Weights of a small GPT-style language model, trained from scratch on English Wikipedia.
Training: a variant of Muon for these matrices, 14841 steps.
Each number is 128 + 24 x the weight over its row's rms, rounded and kept within 0 to 255. Layers, rows and columns count from 0. Numbers have three digits each. The size before them is the row's rms in percent of the matrix's.

# layer 2 MLP up, 3200x640, rms 0.115, rows 839-879, columns 240-319
103:148172102079131144103133138146187143156097123142159094148140114100133177129151158157122114150098168161152126135114116104127144121136137134105135081131114147110182150131109139129170136139120186153097134166158162172127114124134133166135119116
091:150128079109140170135132155102127112118115125159122118137120148147127127098102127092157181114108161115152167138181110106122118159145118140103134141136110125125153140119119097090122129156118156145089070131167150108141125098105113122157123130
106:119148140108108114109124125180131124139120118164111156133103146136159130101104104168151138137113198111092132137095104098128139137176122157106114150114104116130159120139167133159120097145132127123190139115111143154122143131155134114203107132
036:156114113160156115105149155087119088111145151115145138104103129114098109169131081129085170136165119097135119120129139124100131138093127117159102115109130140183148162128113079117124141188121118100125124107106110161161138129159144132107105105
097:123104146158097145128149168093094114139108147116137123122107102091178109129150149138107153138130090115139159124129143088163139149122127136110117177100131104149132102111151107158098108149060096168116151137135130110126069196172137080136130114
100:127130138210149132143118144108137126093144144131148129111108126097109122127138117087135133119112147122123188099107154137102152134183156158139113151135100110145094140089110124078121140106119123169111134100138114150156122180112113147110123134
100:137124126086170155129128053085186117180100130132155094101114105109139145096132107080144090147136136107174116129120145104163172123130093105110108114131151099150137124115152170125135116148158139107130102124067091119150132129082107114111108157
101:110135150144167125127123108123127116122130125115118128111094114122102118096161063196159131142097090120149190119149131149129135111163069116119097092113070143153115141114146142176138098108132131123079153150096103129114086132110104152141094105
109:143170134138119120115108182149103084140109139113132153176147150124131123099116136108134156138096104092154113106088135162099139149110170103165127057130126154137136163136106130155151132154113123130115158170140137144142133111056113179158103149
100:103132164113113117088134120104143123121153144117117113156118162128197109140104112129148117083121127150113113126105128140116142140149083159098090149112143118090096131130143127183125155122148104139113128084166137111135099135139143156162106142
100:126128077142155084123147138086122127114120068128104119110153090116131108168118117130142089139102093154176197130114143132163137091120152138115086128108146082144161159096132151100115145157144174119140172123100122093147152136116114123130161112
102:094020109186146126122076142112105087117150106144109147122115095148140100132163164109115136187098147096130090151128130078125170148096107153122156109130118141129084098145106135106132135129136091122112158120092146132093145149097101128171140134
095:145099162137155127120132154132117145070157094130167164138115112183161092150140101074125105141114172115120104114142142092135109103138137149145145080167159139133121161135107109156138105106086120126178128134084130100115139110078136122120124111
093:154108154142100131165130150140144115139134120122125145105123114097146153109105106126183155139128157110069075148104123164108121109113108125130130113165150105142110159138133114099146120155142081098106134114170116124181158147141142135092133117
097:132138090145176127149128131113120124136170193119123139160134120115094136111098105138100141109134159172118118096156128112113120116150158107099097150133157118140102120147135130125136138126112166154158129112161201164096124121095162129096129119
101:102125109105142122083095124093163096108142133132102134161110130141127129125115182090094130137113118140126122144091183090148178133099102153129107133102133113121108139131093142102175141125170109136113081126133154144098135121144100130121095109
104:129103101143188087148162090109154066125141111112117125144097104081148086134148156144157156152139110109143113171158136112102139157161136143162122137125101157127065153138142144113122114135126099125143161152113128099187177112111126119151145114
105:108152137113104071143126106133160097068101128134136165129143101159117102141087163153157155143147122111159128097147112126135143134181118161115160164134122118136172155112123168154137151137119116149107143129104126145142084158111072114165134124
098:122112143132148137168160133129144096158098125112106121119173138101134080132094132141209121146133138104101089105143125116120095157118159146160158137142131119106163135181109139106113122149099085107119153093126110119102134169163139123148140150
098:142071129185102122124127125101119160129135118104075136085159152107124122151154109117137149126103155102120124118146140089132148153100132150162184104149152104079097152144114132109153131117089128165162159119161126127153154149152161117135109103
097:117120124133101138078126148123131102094146103152175157141139151100105119127126118132113115134115132110093103097146140145098145072149106101102127118110119111138104126146144130128120104076134138135079156139147166146123149208116125139119134151
096:098124106082122115110156149109143079122133138120129127125103129163179095133146118163124149152079137146085130105107145151135153104109120133182137132143133139074139143125121145081150144213113164122166141138094165147118142163066098074116148132
096:108121165134155157126125124122143146110172122107127124090136147133139095153104141119178105098140153097121134132148138126134101105114114127162142122134134112092128117106141120143085150150134159135107130156143122119121108074122114152135131117
099:126128119165157088082099113098127115131159146123110148112138140130159125130102158112150096136117145133126134122100149169151157103107150085135143111098121080134152137137135133120132114130133119126111116112146096096142115110093096156137158114
092:132135118133123094148135140109143130126117126131100133115130084143130117133150168127157113095093141086157099067107120150143107153129107111125119136130193121125114145147125129114125138100111126081132162149161127132122125126155120104116153110
096:125090141162137141125118149082109120098154131146145126117086074129141145126150162135198075078143141096127109110086127102130162115132090100068119142137124108162175101134114163152126179127128104124116116097145145136150138172095124136144133098
105:154124178142165155124129082125131102117119115142170114120140125152163111135130183104129131114132105120131150134110157146150111110135098132095090121129145118116123096132141154146169130112112145143142170136113107135144105106089112103123114133
105:147138148138144152139118109132121167131124078111081094121150120122107113154113115126180129163184119094161088140116137130161098139140122127120113131133113134151116153131132161122111134126115160095108128123125146108117105119215131134109129146
104:142190127132150106130138160139163091119109119132091133112131147073113115144167140143115110133143110094102160129149142145146188090153118125111118149125097160149078126151154116130149177084145136111153127126169130094089105136133159140126170096
095:100107172140105163120081110083134117114140117166108076105135124175144144142133115126133137122087106137105130106101122110147144111146140143164104120123098148120135097147105130178138154135115081075160123109138124121096144163130106129128122143
036:092092099127111105132162168109129103149162112110102157137090131140114107140148114125158148150137156082132112151126104154094146123102136121121117173066132104169154180157100117149157143114109116089122117141098126114126114131163146178110132112
102:123131166142130069138146098109144120151081077153086146125154126122115131150112111142088110119137102134152137154130152096108132134111109129119131124144130127120164125104113148134164116141144151136123138129160089166168123127089142127120151125
101:105105139143112158107162158158158121131087156123143135131124117134126149127086147160091119157163106135153163139070128141139124141141113139133147144086103115148107134091102024163126132136139120137096143113143128148135111154128115121133122121
097:115135151089120128174093112128130131173126126111101139109145089097130146136114166148099161155110118125132136170133117113136126147125154123123100149084108086176103127175110112154158116111132130103129149121157172113157115127107084110114163125
100:134126128145125117131197142178163150122152130142156132106200077106162119129145157151112096118165130154137162108152130160145146120103133123096134108111127124132147164136102138119141170141119165126129191119112097124103150124160144094155114166
106:097152141103160169134139169162155093097126139149118081171116144130132093123089151167156125131123180136143170109094133103154089155187122134114095169129084153126192140134158131134132137118119105098118116114150134144144094136132136110136099159
115:099057145113137138050161076116140114140145115156167173161081119100152099117114107154181104140150154122152112150149139119130123158135129148138097143119143120138138113138116116141156111132142150095131134106103176128127148153121116127129086103
100:132128126122112182149126114120119118180142094140129138144171090168146147116122118098099137155164125124104143124145119078121119151162081126105126057129150101151146152136129124158129137133134123120125110138130120095132106072111099152165157181
104:155165157130135127101141136131126097151118163165112108103137111125173141180142143082128134146133135087113114087164136113114111123122142151107121105143112133124123148121178120141141147162079152086145117079138142092124077112124113181120124115
096:138108092101139157128123131142095128105114128132086147114108099142102168167118158117114074164132113092077106160092150169175129118128123133150155126140147135141126159087141109136149155164121108139084120131111104133154098121156132127139105130
095:144091106093121114100134149130098189123139130146095084160132157113152125153105121136112097125139163130138091114119130145125083143131128115086079122068092143130121137097106109115122128108140123129135070108127117153155119084170148163153137133
# layer 2 MLP down (transposed), 3200x640, rms 0.0216, rows 839-878, columns 240-319
100:153159185117134115112116078129117113098127132194142135125108075123111151107097122130128158142182149155080048122147138112089132130102156135121147121152101138172104141158151138132135118087120112147122140140143155134110156148108072120147139159
097:129131082099115097121133151150112112111069073147131139134166116134132117127136106082138146125121105114152132142156120158099135123163147187114114130110144145129179187109186107144142133154135126169117140122158138114119181115090135107158153112
110:152096104144118135110143128142110114118105195163142189153105150147152155146139180108117129144111104133128110151144152068133132115138136137115088144146157177097167119145122089153148130158118164116095094144141140132119125126083137174121205097
045:130138106146167095157134136108134190107094138147099140136099125161099154135126117138149105111140114153132142107166138140163085145165136082081115138139166109122151118103116187101119072101089126100134111168153150111118116177120130079103084113
103:127141129165127135133128140076125128119111122111143149165105122103136147132105109112090108149170171091118138175097102132121104102109146143116113140127126101138135121133111130113145106139146123123086106089155083107127150121171119102104125120
094:148113113140098125134151105141103145116120145114129142139100120126144099129106176135155178133097114139109137156035112134130136099151162152117109151149088127107085153094164167108092108114108131108066124166119149097120096107131157217136127133
100:107123143148111146091089129137126106119094109134166129111110121093144133110183141146113097151143106130115120096104120135110135159129148114094114100119147115136117101141138140103098157124106146150139112129129119122160155120145111079119120090
104:134173119118081133137133138121154134132131093085139123080097139139113110098119097094137112131099118116170146125128110110108125146128115127151136091121068078097090181137121140133094129154145117096107143077110136132131107095124139121104165129
104:126139161125178127155133145105168126122096097126135070136158162145102163104109141107106089124163102158127060162135107086130121127116153137129128091121108111086121101132122130080114152147150130108075131104142097155087115144117148139128143122
105:139112130105149133121113114116146142116172100065112115099128098168121120129148111160123131135118128150121154150116121133094123134104122123083136132124134171127086116098131102135144135113113144131153098130189107113144157183129131163110113166
107:124151125158126100108139126115122143113141122138137139081114154145127142117162130150133126147123163147121153164106120149147132146116119108164075174089078122118175149110113130141138101135120118084099126168147164096128130124182146130107140128
101:109160164083155110119172126095169142135160139116088107112126111097155106139156140153095142145129154144118149100117169122166141126140143152128088148105116073161166106094107161126066104076089149090141109134153096134110109108180090135133149124
098:141211147117155133145132129125099111095175108142123132103121144155138110115129134151138136146109137153164139124160130183140118143115118121076151119077134131079155166086137135071095088121120116148102197115176169076133143125174133153138079105
092:129117129110116143137081097124108087138166121164122141109139137157109147101078107145155099169162114132144123123122169124135087149174118133124155119106137114137157124133171176139128161103188109125097130159098109126104116145164122148130114159
098:092142098146130138184140144139129165132177178159107166100140108129116132112103173113126130093151120071178130096133150130164133100125119153149099139109156137124091106156118126129117156124131096111126132155199104130122164123130097177120165155
102:111141119094088150125173076160168145124128141111101092113076114129154136156060083112094140117115084120140116154119099137137132151127128123102152133137143133097124123168121137112112139127134107131069111132136132081122145107145143127123105149
102:103154132137159141127158129144132144158075107136125107137091103141168094106179130177144125159120161117141088173155113114102116148108122098130132132128116129116118080163159153135143144151141113127144144136079126114095145085114092099134155133
109:072168128125128160115109124135182122108119089112130091113079153112137167121128130143081159160151145146127149102111218092127145112116144137134149130103116175106158136096160148114111128183145115137146095156130128114117110107160124155159118126
100:115137123149133125131132127166091133142129135128143147124109114132102095103089171128168108129151131138125153147119134158106151109118104126131162146157164136125133133159088144132152096094147108132126163118117108125101143166151151118115144134
101:116116179139133148118083160121162134164113131134135110129155160132159097161116151095158184085152156148086138157130099133158152122141143132150132144140098148128191108157127136125112108163190110101137196124122132133119146146156150127122126109
092:123121146113124156138100128115136179141125123149124144160103129141114156156127150135088140151098095138167128109160226150125135160120166153090135157124142128113115111161165108112104101138105092112113113156125123130107131120140103170160118143
097:069146172111090131144147166151118067110076146117138094146098102109127035140203172168125134143110089123099086136132176171132116134124116125152147117170101156168125115121128153112150138102136139137161115118164161114166098103091128120126158134
099:116104165143095142111132107147148151144126126107155080175125129114108124132109113120092162126135122127144156109092128157169113096112157144095103150103161122074142092153110117097161077131155147127133177133116108100058145105157117122137118061
097:119135128098160127140156180168123091115154146171139124086093090096139096144123145122134115141161120115106119130136155139096152152125139112092110138106114127099097128127113107118134113125101099134119086137098142130152165138129131123102153120
105:143145132138115116128111093155149135112088110115131090114083128104132163123108101140065129102168135163166153160144116133146129105076122142109149143144061104107124157111132157113124062091152101130144117074128097112161138085146160109135144118
096:128146095141118129144149085118128131132132122124143135093089125128150126114117124129127104130137164139108114109099145157136177120121145149071131080114100129095075096113124141144128185096098104116116155136115089109199127130116103128101090169
104:110129121126122131149104120159158113151130155137132089140158131147118128112136125135128117127142133171126115188107104114135147110091115112119125166124125116134131111135145139129095128166207150166159120131096108115134137137160090143132132070
101:164121153104148118104103117124123138144122125134099188123086167145117150126141112144097166111115095145124153127091144108163116113091127158153130153136179093129114143112159123137122123121158075144127118142179160120141104114135142146107095064
102:149094120118162182082127153105154083134159088102142148093173107127113099134120120112171121150093111119117126150131143149150132137111138097086098138125128109110116136125126100108125089132139132165161139109168121117129105164096137130162157116
091:114167101164150122168066098135170133136170122142126111111144089144149161105119091110152147159144113079111080120134128143108133133114129165151124157134110128114121085163113199136124137096144109101126158142070105126120132146112077126132148064
048:165135126106104129152132144130128142127124120140165110160105111120112123088121151149087163117142137145114094105164155121076126099152144161173155112140140127110100132131128107117156146114132124154129138125152094139122100156164160078099122120
095:107113128118119123090107100104142146142096122137150150124158099146146118136124140126100094119174119127150132134135170114170163114103138105124118115132161130091121133144106155162101138133084145140105162148093111112135095094158154166103132077
107:160098111129130155132118092113142092134127132130146125107125136095133135122137157159105074138110105149133158147090158157134158103101135151136112139112071102189076147165123131124125153159133147147088091168144143117118109154125118069091134149
100:148121136155147176123104143121131097136136109118128132143117154153120132101087152107128103144080130099115089127162125163130109128159154149116118092121133128119111107150151096105104116147151156113101180130106109098157071115144146092151111152
094:174140123145147131142161122101125121092120143128165124145107145139143132131115109159106131123136115128113115144105170142142117105151110116153130123115134131136140155137109167090104123131150100113088140163139117127114113098136170112100113120
098:148117109137112123133132112147136138135157152106127136147132156137148146108141178132103175136144150146100155120094152148108083176118118144117127090099138138140174112146145106115124155161077106087129129173090093145132142129118103132119138140
110:110094151156100147149162133153110121153127164108170149146098072145140134144125135103144141157152129178107103118132153083138125159154134110099157139127112151141140124170129151151117119135160100118093146160159129116182115144059108104130109117
104:165188144136114104135124131154118111112100121119121092121174142135128110143112155152097149147082119149133140165111102140140140095147127103093119117113125162134117136106175128157087133145096152151113122136135165106152147117148095118126080106
104:144132150110159103131123135135186129187126094174121117147161118087179132121169161146114062086146106145067148136100137103080173160108134145171154101115112138153141095121135132097132108120138142111136119131136174111107131147151151171120109147
092:080149128080105105098089101144175107111106156089148172121133137166109137119098100103116155125137102128148134157102173059167147138114107108119136155118130104100120132109150154118117138112170096148177115109082090116138166114170097086160123123